Part of a small language model's weights: no biases in attention or MLP.
Each number is 128 + 24 x the weight over its row's rms, rounded and kept within 0 to 255. Layers, rows and columns count from 0. Numbers have three digits each. The size before them is the row's rms in percent of the matrix's.

# down: layer 3 MLP down (transposed), 896x224, rms 0.0527, rows 598-612, columns 0-223
# up: layer 3 MLP up, 896x224, rms 0.15, rows 599-612, columns 0-223
down598 096:144129134118113137124124149118113132149105159134132156096167087140122156174093168119112150121144121103131128071157114095090133088100137144151147124147163124177112144185136105153131134170169087093130100106158101137174137135123121110127156116124095147195140133092125135134129096085096158109128093139112148099110135123116121146137120080148106123107146162149121131132151111154133144125182141114129066134111128136152131131163100158138093114120086097128107087123166111117156113107149109151114132156147151133133111132147127153110158126193111152127111094156141107074145121133136104150147094177140124176125117122098119095136128095134118085130105177124116112121118132085113127137129
up599 075:085136135136101149117108094092114124132122157159137134097148163158095158092157077039102115101139098117075141079104110144109107157120141109078092103109128117132103105130135109121099086126125085131125097119156107101105122111100130115073098089083115101138114050103116120130122166135123086129164158139114089147132160121085145079124146117121143144123181134144155131161121102139114147128153120127102149123155113140136090126094122115120130120085134120132125155126111112145137107168064096113103106142108125140110153123107140155120096116127135094148106090132127099123120104134130133093143092106136138084096132148144104138101116128139128138134138146121144114132122092109114138138129
down599 084:155135133112151093143131131141099169149116121080166099128081078121160108114126151176113089163116127142095106140095161094109097139163120112137117145145135152126110150129133151159105149158156191136136170136131165102088132115183155113176129137130111162119112135107107117144075132128113135144149126126107184127138122115129129180165118133128116112136145101144102104146118109132130111127098110123125086090122173132095138138111154081117154133134104104154128132134097116088147197170146137131161125130113116140065089135102131135138151111102111167101122144134135112135160092137096105142138120167121089172129141116111151156116119135134157130140133105133125106114131088141143128108072
up600 108:164094109096112109167131120094156099136134131138134130141088174144112118153131120119134094079115138140136133178134115121133082143148097162151123117088160140104093111126142128059128117104153144093119151133114130134163160130136130127076161138139125133110101075122145131145130138127107121142122114085101129117097156135140128087106154135087116125104152118111116161139071135096135156119097108082134147129152095149137152134131115110115118144134084149121184100139129102104140119171149084135113119089126108158097155122170122101132160135131103138138159107115106179151161088143098101109138166186118130138184154167128135116153133121115126145109129156146141150188118115124084124113139
down600 106:116105124148077154139170102123119098120123141133122089116140119163119113136148123122109120173111135154075128131119140148109087135134110144114119157140135141102128151144132112110092143116151151122138100100099147146124136134121150153102106160114142160125140110099115147131119110089177144113075084141141122085102117132126110103150127126122152161137113111113165134192147124172130147120168092096128140114161115145121131113132066180123113117170112167164191132121134138146111133102127134090115155079102098128139092069124149120111119137104094120116129173161131117138123121152173107081129126179158121151124104121156163177120115122071152146108099126143133125167144122138136123119183
up601 082:139147124112128130127098110148144120075088109125179156127080104151144106123113142158113165155116109119111118159119108117115139094086086066112097154080139110136115102101120106126104106161117152165112166150147121097150101181133122122093139067132141077144102114093128084134130169143135108113136124129113114099077118147113118096094148106139133112134138134093115109105106146130125150129132123093137128088121109126117063103111122096148109132107117157120150158122142080160113092118114103159093120171181134105122100126109147114108113127129103093113134091165112130136098146106122140131111108129142066141120096152175116157128120105114097120120110127135106099126110140086117117140165
down601 080:132130165076105111142110161103124146139139154131079142073122149103130127128150114094110126107143189142103145094127065138140112080163155180085192106142142154137125173193186111119151147125089122135142119139143184127124125123137144104148121147067097147128116135114141158141124110133128122126109115130140136164102130154111148077139114164097123119123123127120136116140107123130154113116173132136123124135135163128123106148121124131091122079108109099136137130172120122094153113174077160096125114079099081171150157145131154140122145122124110128102119149134132121130133096136130160155113155136109116082135115112120158088136090137136184122150128119124128131131134116148140128120096
up602 088:145126102144113197163137098123137161160130129136144092120123118126122154110107135117082164128128148116144119129102131161150159089147168128122082085177122146141140097133137156107119176114122149147099140150126073109125158114110156123099143127137134126120169129168123149129108154157116143138160125176135118123151118120187171132174134107135152146172120157111154135150163157144119106106132147137155117144136099079128106164135128095144135124118154145117135112159118127182074094109174097164174147145169131139109077101130110137105142107090093175137133146125139131141145102154116104078118173125157133141116148138156135121093112120117127143158117113149151149140116124156167149127158
down602 096:141113136099140087155159160137080185122151103127135148130098126129104119160143191094136107146093122176080097110144144136136144138138069129117067142147139169139110169138093122087120104118121100156144160158112126139142099127061170136117125159151143154114103185140138143134121104134126121136099164125125142080157149099140146135110127109156110149146119129100094133152153120159140127128087171143127120094128150129117134175145150094117147110125116133168118096112137158135120134120124123140147096100131084151112115103093163080117138153152111180167120123127129094147146085118116133096106144097139143107118129104085130145109145092136105161134114123120141158127138088142148141113122
up603 107:134138150120134121126127132111166130098119107102092140084111173170128130114160107112117111154116098123121123131156147116119183132145160114080140172144131138102117109151144133123104155141189108139157111089059131105096117147101152160116115132105120129112128090108119101105126126126128097104184120136123157138132162111115109160124142166132154114113159102140113121175138145115152117164123126128115110112094128173166194109149130116093137097133121172128159134141155157151164110076108124102123140109116136134114152108134105121164108063131150108107099169093136110117187113147118109131124143147108132101145204139140116097115117135136130102152116142162085121136136123095147103108148
down603 102:119089147098131160134128104115101138104148113115145123139153107127126135167166121140167116157090112151124125136141154140135123136144099180161116158086111114119131127143121101115119125097137119151141148180099121136105132124161095065151130122112110124130087184130136121112133095112104142122138116088162128204118149102119137130122144117142106144122166063107116182148114142094112114090112108106115140140102117150126141156146138108150151091116115110086092170120111163128152121111150119117171145112111133129156142143087109154120184148130152113153082131062112148132123125132146108135151094126138073154133127076101156138115154131139135143145110117135145139154173145133126068165157
up604 067:075110139129125138129146149141137194122128147140131121153157140075115115114095069140173145179097130114138116140108144163104124094074126137121122126159091134147127122099100150104152144170127110113112095148147147173133177121186111148109093150107153142136130091153130170114146129123148103124145135152142113134158139169104142104140116162159071126100098147159148103124084159133112115124160103148157136159119138114129118109114109133125134181073138095128125155131119122138116109147136126163122095163144124161133113123093126130088097130134109128140128105130156108143126108119136096153135067119157133131162078134149134136125153136162122181118135114131139094169160112113152167162113
down604 065:173132139147089120164158130105144188145129142115109129048125152101122134158124128152129126109127117107090114136167088124108156139185138115126127110127121113113154155145171112145086145122159164095167154126104107082133111114107131151188135134139103100121144138119113104110142129136168117154148137120153141126142161128114122174146130140145207134136130154092138139119137101137122150124118157103109110148089125112159099149138104138148121084159145151163168122106119133132110140078112127113157143144095142132105122140144130148098153111108116093099097131104100140130103117096101170049116144129145088105126125147108143078156106110140124110117119138152138138115143100143122116069147
up605 103:131154105120112109132093094106129152178116122139087141131144180125183171132116117125115146063153139173135155164107103126115163113109131139099132136162143120189123120123139121130046153109144107139117110118135104091117100136134102183154160188145123154136140120163113171124121156133115121107145109107151104136141176119120120143118122169094158156164126164109159111146100140148138123142141096167125124143172159102137126087113126151117118110161150153137112159133129114102094119132125096144126182126162140148155106123142108107153149149097142106177147138171091119121100108101077138139098121090130132126116157097139142142141144142144136141141151119161132127111133151120128093133097
down605 100:083137101125092128120121119131099153153101145105124147132142129163132131190155118170162119126105173190098129079123156132153112149138125059113123119095136133135136153134134173150148060093090121153076091165128133080127136143136130155128127118121141150150140156110107101140105067174080131117135116128140092161116144147114127191101151153088157119097134152154144077135112124121120119148094126131119085072140109147133124124183145149156147112134121134144132123122130130143106125127150120148082108127131165160131117113114124111142170082126128125109159158149128158148117105128099102114103127106101114080132104118103163114142158136136143129151130135113162120126132140132148127136141
up606 097:137142132154126117185136149102146149092155155094154118144115133124074139072163118095083155097178131096157136088137162157128110169115185158165137148134122170119113089163077152133173119142124112157153155151094121133124128102144125151107155161154112122099127097151110149148129136128166142154137145125149158147128167154124167127114093176119150135135117162162129103134137104093106127142141124174132153146119118158137134140147132127123153122106122125117180106131146160154158130089128108105110124149180156140176161131142157161139167123151105109137175163128128121137145109172127123152091109152182130125153142153131155106152138129136116142143128149145167134137119150154136143118133
down606 096:145107088094142125129186137082150172142164066151131127100100086143116109158137140101130124131155130076132131136109160097122102124123086130143146123133120112106127116113117140111106106108107122076171068133146105130114158139090143075204131104181116091116133149087159134132157132120122123106115110141124166137107125152135161118109129115128123130120152124137123123119102129143117136119163109158154160166152157138113127142134099114161141175153156137105155138115097117104154154133115170096103106135128099134129121155078126158117145136114134164121153090147117063128130150155108149160147079116125144160128185130149115123128115137124104154143157141125104140128173130092137118087133
up607 106:134173142164123127103134112131100103122131115150129089152132138120128111090130131101129106113098164192133118128140149158149113137129170077132171103157126138136099122140118126158103084105092173164114142165168072126095157138136102104125138142154124135130143130145136135126129180154153162121143102150157121104157115165104157153212105136108167139127134161122135156143123157120145138133123136154076120110139149148128125116126162107125146085126138097127102119129132133126137150115110139137145153110091090129130086166150106128161125162134142134101101179174106121106170152136092124131097111142097153111108121122120134152110105094156078086095168115153130140169124128148129117146174
down607 110:132132137146128093155124140145147132114167103101131097169091144144148125113136110153141144095149142083160125150093049103109156103150131142124108129151165146130129091129153126120135156140097082164094087117131145114111108151126157155154120111106127113117162149129115150146104134144115142153130145077114122089169134119126131169110135161173182150127132096144111135114133137101122150106123101163144148135126102156125154137119119096153160144109137130143121142175129097095120064111063086091105135151133138112122099134130109108139151078156123092161119097177151111166129116158137091133118132090141106122156131099138118119150111150097129105103162100127155159114130142154146109186116
up608 090:189127135119140150168122118098145102123146129169113118133157133165134140123137118097118142144115127073130133180114129114086113136131131133134112125164146111165128130127100150138143094145104135135127156130131146108102115148146189132151194132122057155121145137083149111137097084172098165180122168142112102102069168134114128148081103092131130155101135169118172144110125083145155145094120118156133143101137132112155120152126136173142149125143146139164131126133154090141120113118122106119130133115134121141162199112094148138142105132126117123131144123109141128134136139078150106167133180106135172109163109151105087160133148107125137142140128120154118157121089127132143110105148
down608 096:120103093132121118118164136089060110113144087081154062120139132123124145131119117133113151101123109129110102090141144117145120111127132158151119144142145170152076125088115107127111133103133121164117136134133128131149147100137149117145170124092153068110180131158160142086147145082169119115107125162133159133129134141122136111161129137141102170114136102130112137121137165139122089142098090169130175159142103109106128160065109117144116124110152112139157163104150135115120099133144138134142114134165095103145090135151138105149125094177138160124142143105155148138147162145163108123155166151164098116120119098112113103094142131120147132087095140168133148161102144123166132110079
up609 106:130101107121125171132138116138146140124102147118101101111165139114138096148101139097154135105118135143081158141136142135103121162123145183117145147177128081146160106164117115111125122133163132150172175141170077133136110110142144118145143136148152168115133136147127137113137153147090122146113132157142148115130137142128125110124107158119120135148137128123103139119132151147111152130134107193184147141094096149123107098097108150163133188103120098112089138180125131129141085120112084109147146130163110086152126142140087135129105105138186125171184115113159101096082156142128153149133144107130107121141094125089139090125143178167141093145124115100157137126158088128147147084136
down609 115:107125147152078168144150112123090141129111096150094128127137111142128155101124118137120129141152086147117085191139130150166165125152122090139098153131128125128127154128076143141136129124146094106089139139180116114139125133117185121156130152155167103153163140092143115152137136157142092153118150116112107116135123065146148137134140158101124087132114117138130114153117101112145100107119128145142111099109166166192132148153154148170148085125090138154127090113114105109164143142114119093078111113097112151072150122196140123114106135142078153147133134107135145107114157119138139133131150112148161129120108133095152098125135117148112106127154102074104084139127149124121148085122
up610 096:138115141099112130126139167155143122158149103110136099129080149115147147102143085128094139117135147136102168113117110115142120123160138117162156118117115154117126119123108112168100133161094152117121137102151102115145144128152183101098104103100117088140149112137112154137177150104122140124160144123114123077136114171110159157128090178122110143142122137129143161131167152154104117145110108064130148051122157110099106131151068146111108096111076146144139123142146123132136108132118083097139164134135157141169108108164151104137122123069135119132090106144148142128116121137103111124136129086104180147110120132138140143104139108106171107138161098128169129112154141176095165163116
down610 098:125105201121120172119135140138140146181095133097107135129105097116139112118096145119143168144117121143141135126145103120157134093119150136136112144134135114125120160104105084113125103150101111082167158096140122157080126116137148109155123099082076172154169080149119121092129165116138103127144124141127111092097117125093157153143125185126155122124136155124122162143148181134136126141170136137164155100096140120124104159138058107135092154106106155106138135109112124098124159122150149122133144104120118126125146088124105117130150114114144120106111103126147141127086106101137116162135109115147148153144147172167124131115107143145117108167137097141196114107121136141100134065177
up611 107:137123139111149186097150166162144140100131136144102114135125172122108122137153141066106163135093153153086140106141168115128155156128133113122130131144166125137163137161174159162125147119110151102126139162141131125126122128135163151149155137105130083152158135118142127134127155148176161126151142144116131181167158127108154099112126124110153143149136131109103111125142078107111166081164114106116108103150121135101160143168122150128157082129132174142143103149129093104107122133150100165138146144176116109169118128121158157130129147109095155153108111171149139129146105118095149074155140141142113115081134101120121137090102152121096181117097132144102130131142162181154157121161
down611 105:127132102185132115116165164112113167116108119159086196149108087117144110137134124101162147127117150158122172110123146187165140124099070125121138180168119111163139121118127125156171126135130119144110114127131111138112097095113116106133154146115112110101142129150128137106154098142123128107094103155112156118108064163139133114137112129182150117117112099101155147148103133148096097128137120104100102147101089140117115142128102161102148098122087112140118146146091116142073090122141109098132111098180129092085086102138122130157113144140116099176125149132136087128144113157124125143127159134140137140111113111128151130140149151180145121097129135094134147161115158154136169147166
up612 080:097147133163111145122157090140101119114141143136125114125118129107097157118112158114165125107138127112111147114146140124184109108125125124153171112116136137166136168112130139125141114095108137158113106151140173125184124165156151096086112154118141163105110130149105124139132165083173147161127111150118136087089087145126134127126118143118155132109134126158143097144146136096130131147140102137134165132112151101127165178109163137131124118164114176072156130138180132142137082144110130147148106148150159099141089157125182131130130131107133111111112080139112123126164128107125102145140130194157166089116133158138132155118101084160074156154106119130126083156157173121115160121099
down612 083:096142141122117145138139130117140164134109119176138147148104109075123148114156142168110167107135074103119163135173119100143126169134108131099113150149095096163145156138179119169071174129147112130198126128158118114158150116096149123114078087169134141133128105160115117078161123152094107128148138163132124123150121113101146139160113111166116121143098173119120122135101132085136105108166166171118123144163110082132108111115149108132159088088129140154140129126139103133078160153100148115115153140107143151142106131108125144106116120094126152107147087169139159110111132113148131111095121134122120137146138128147114078111128136099136156113162121099132130114105108138142136091082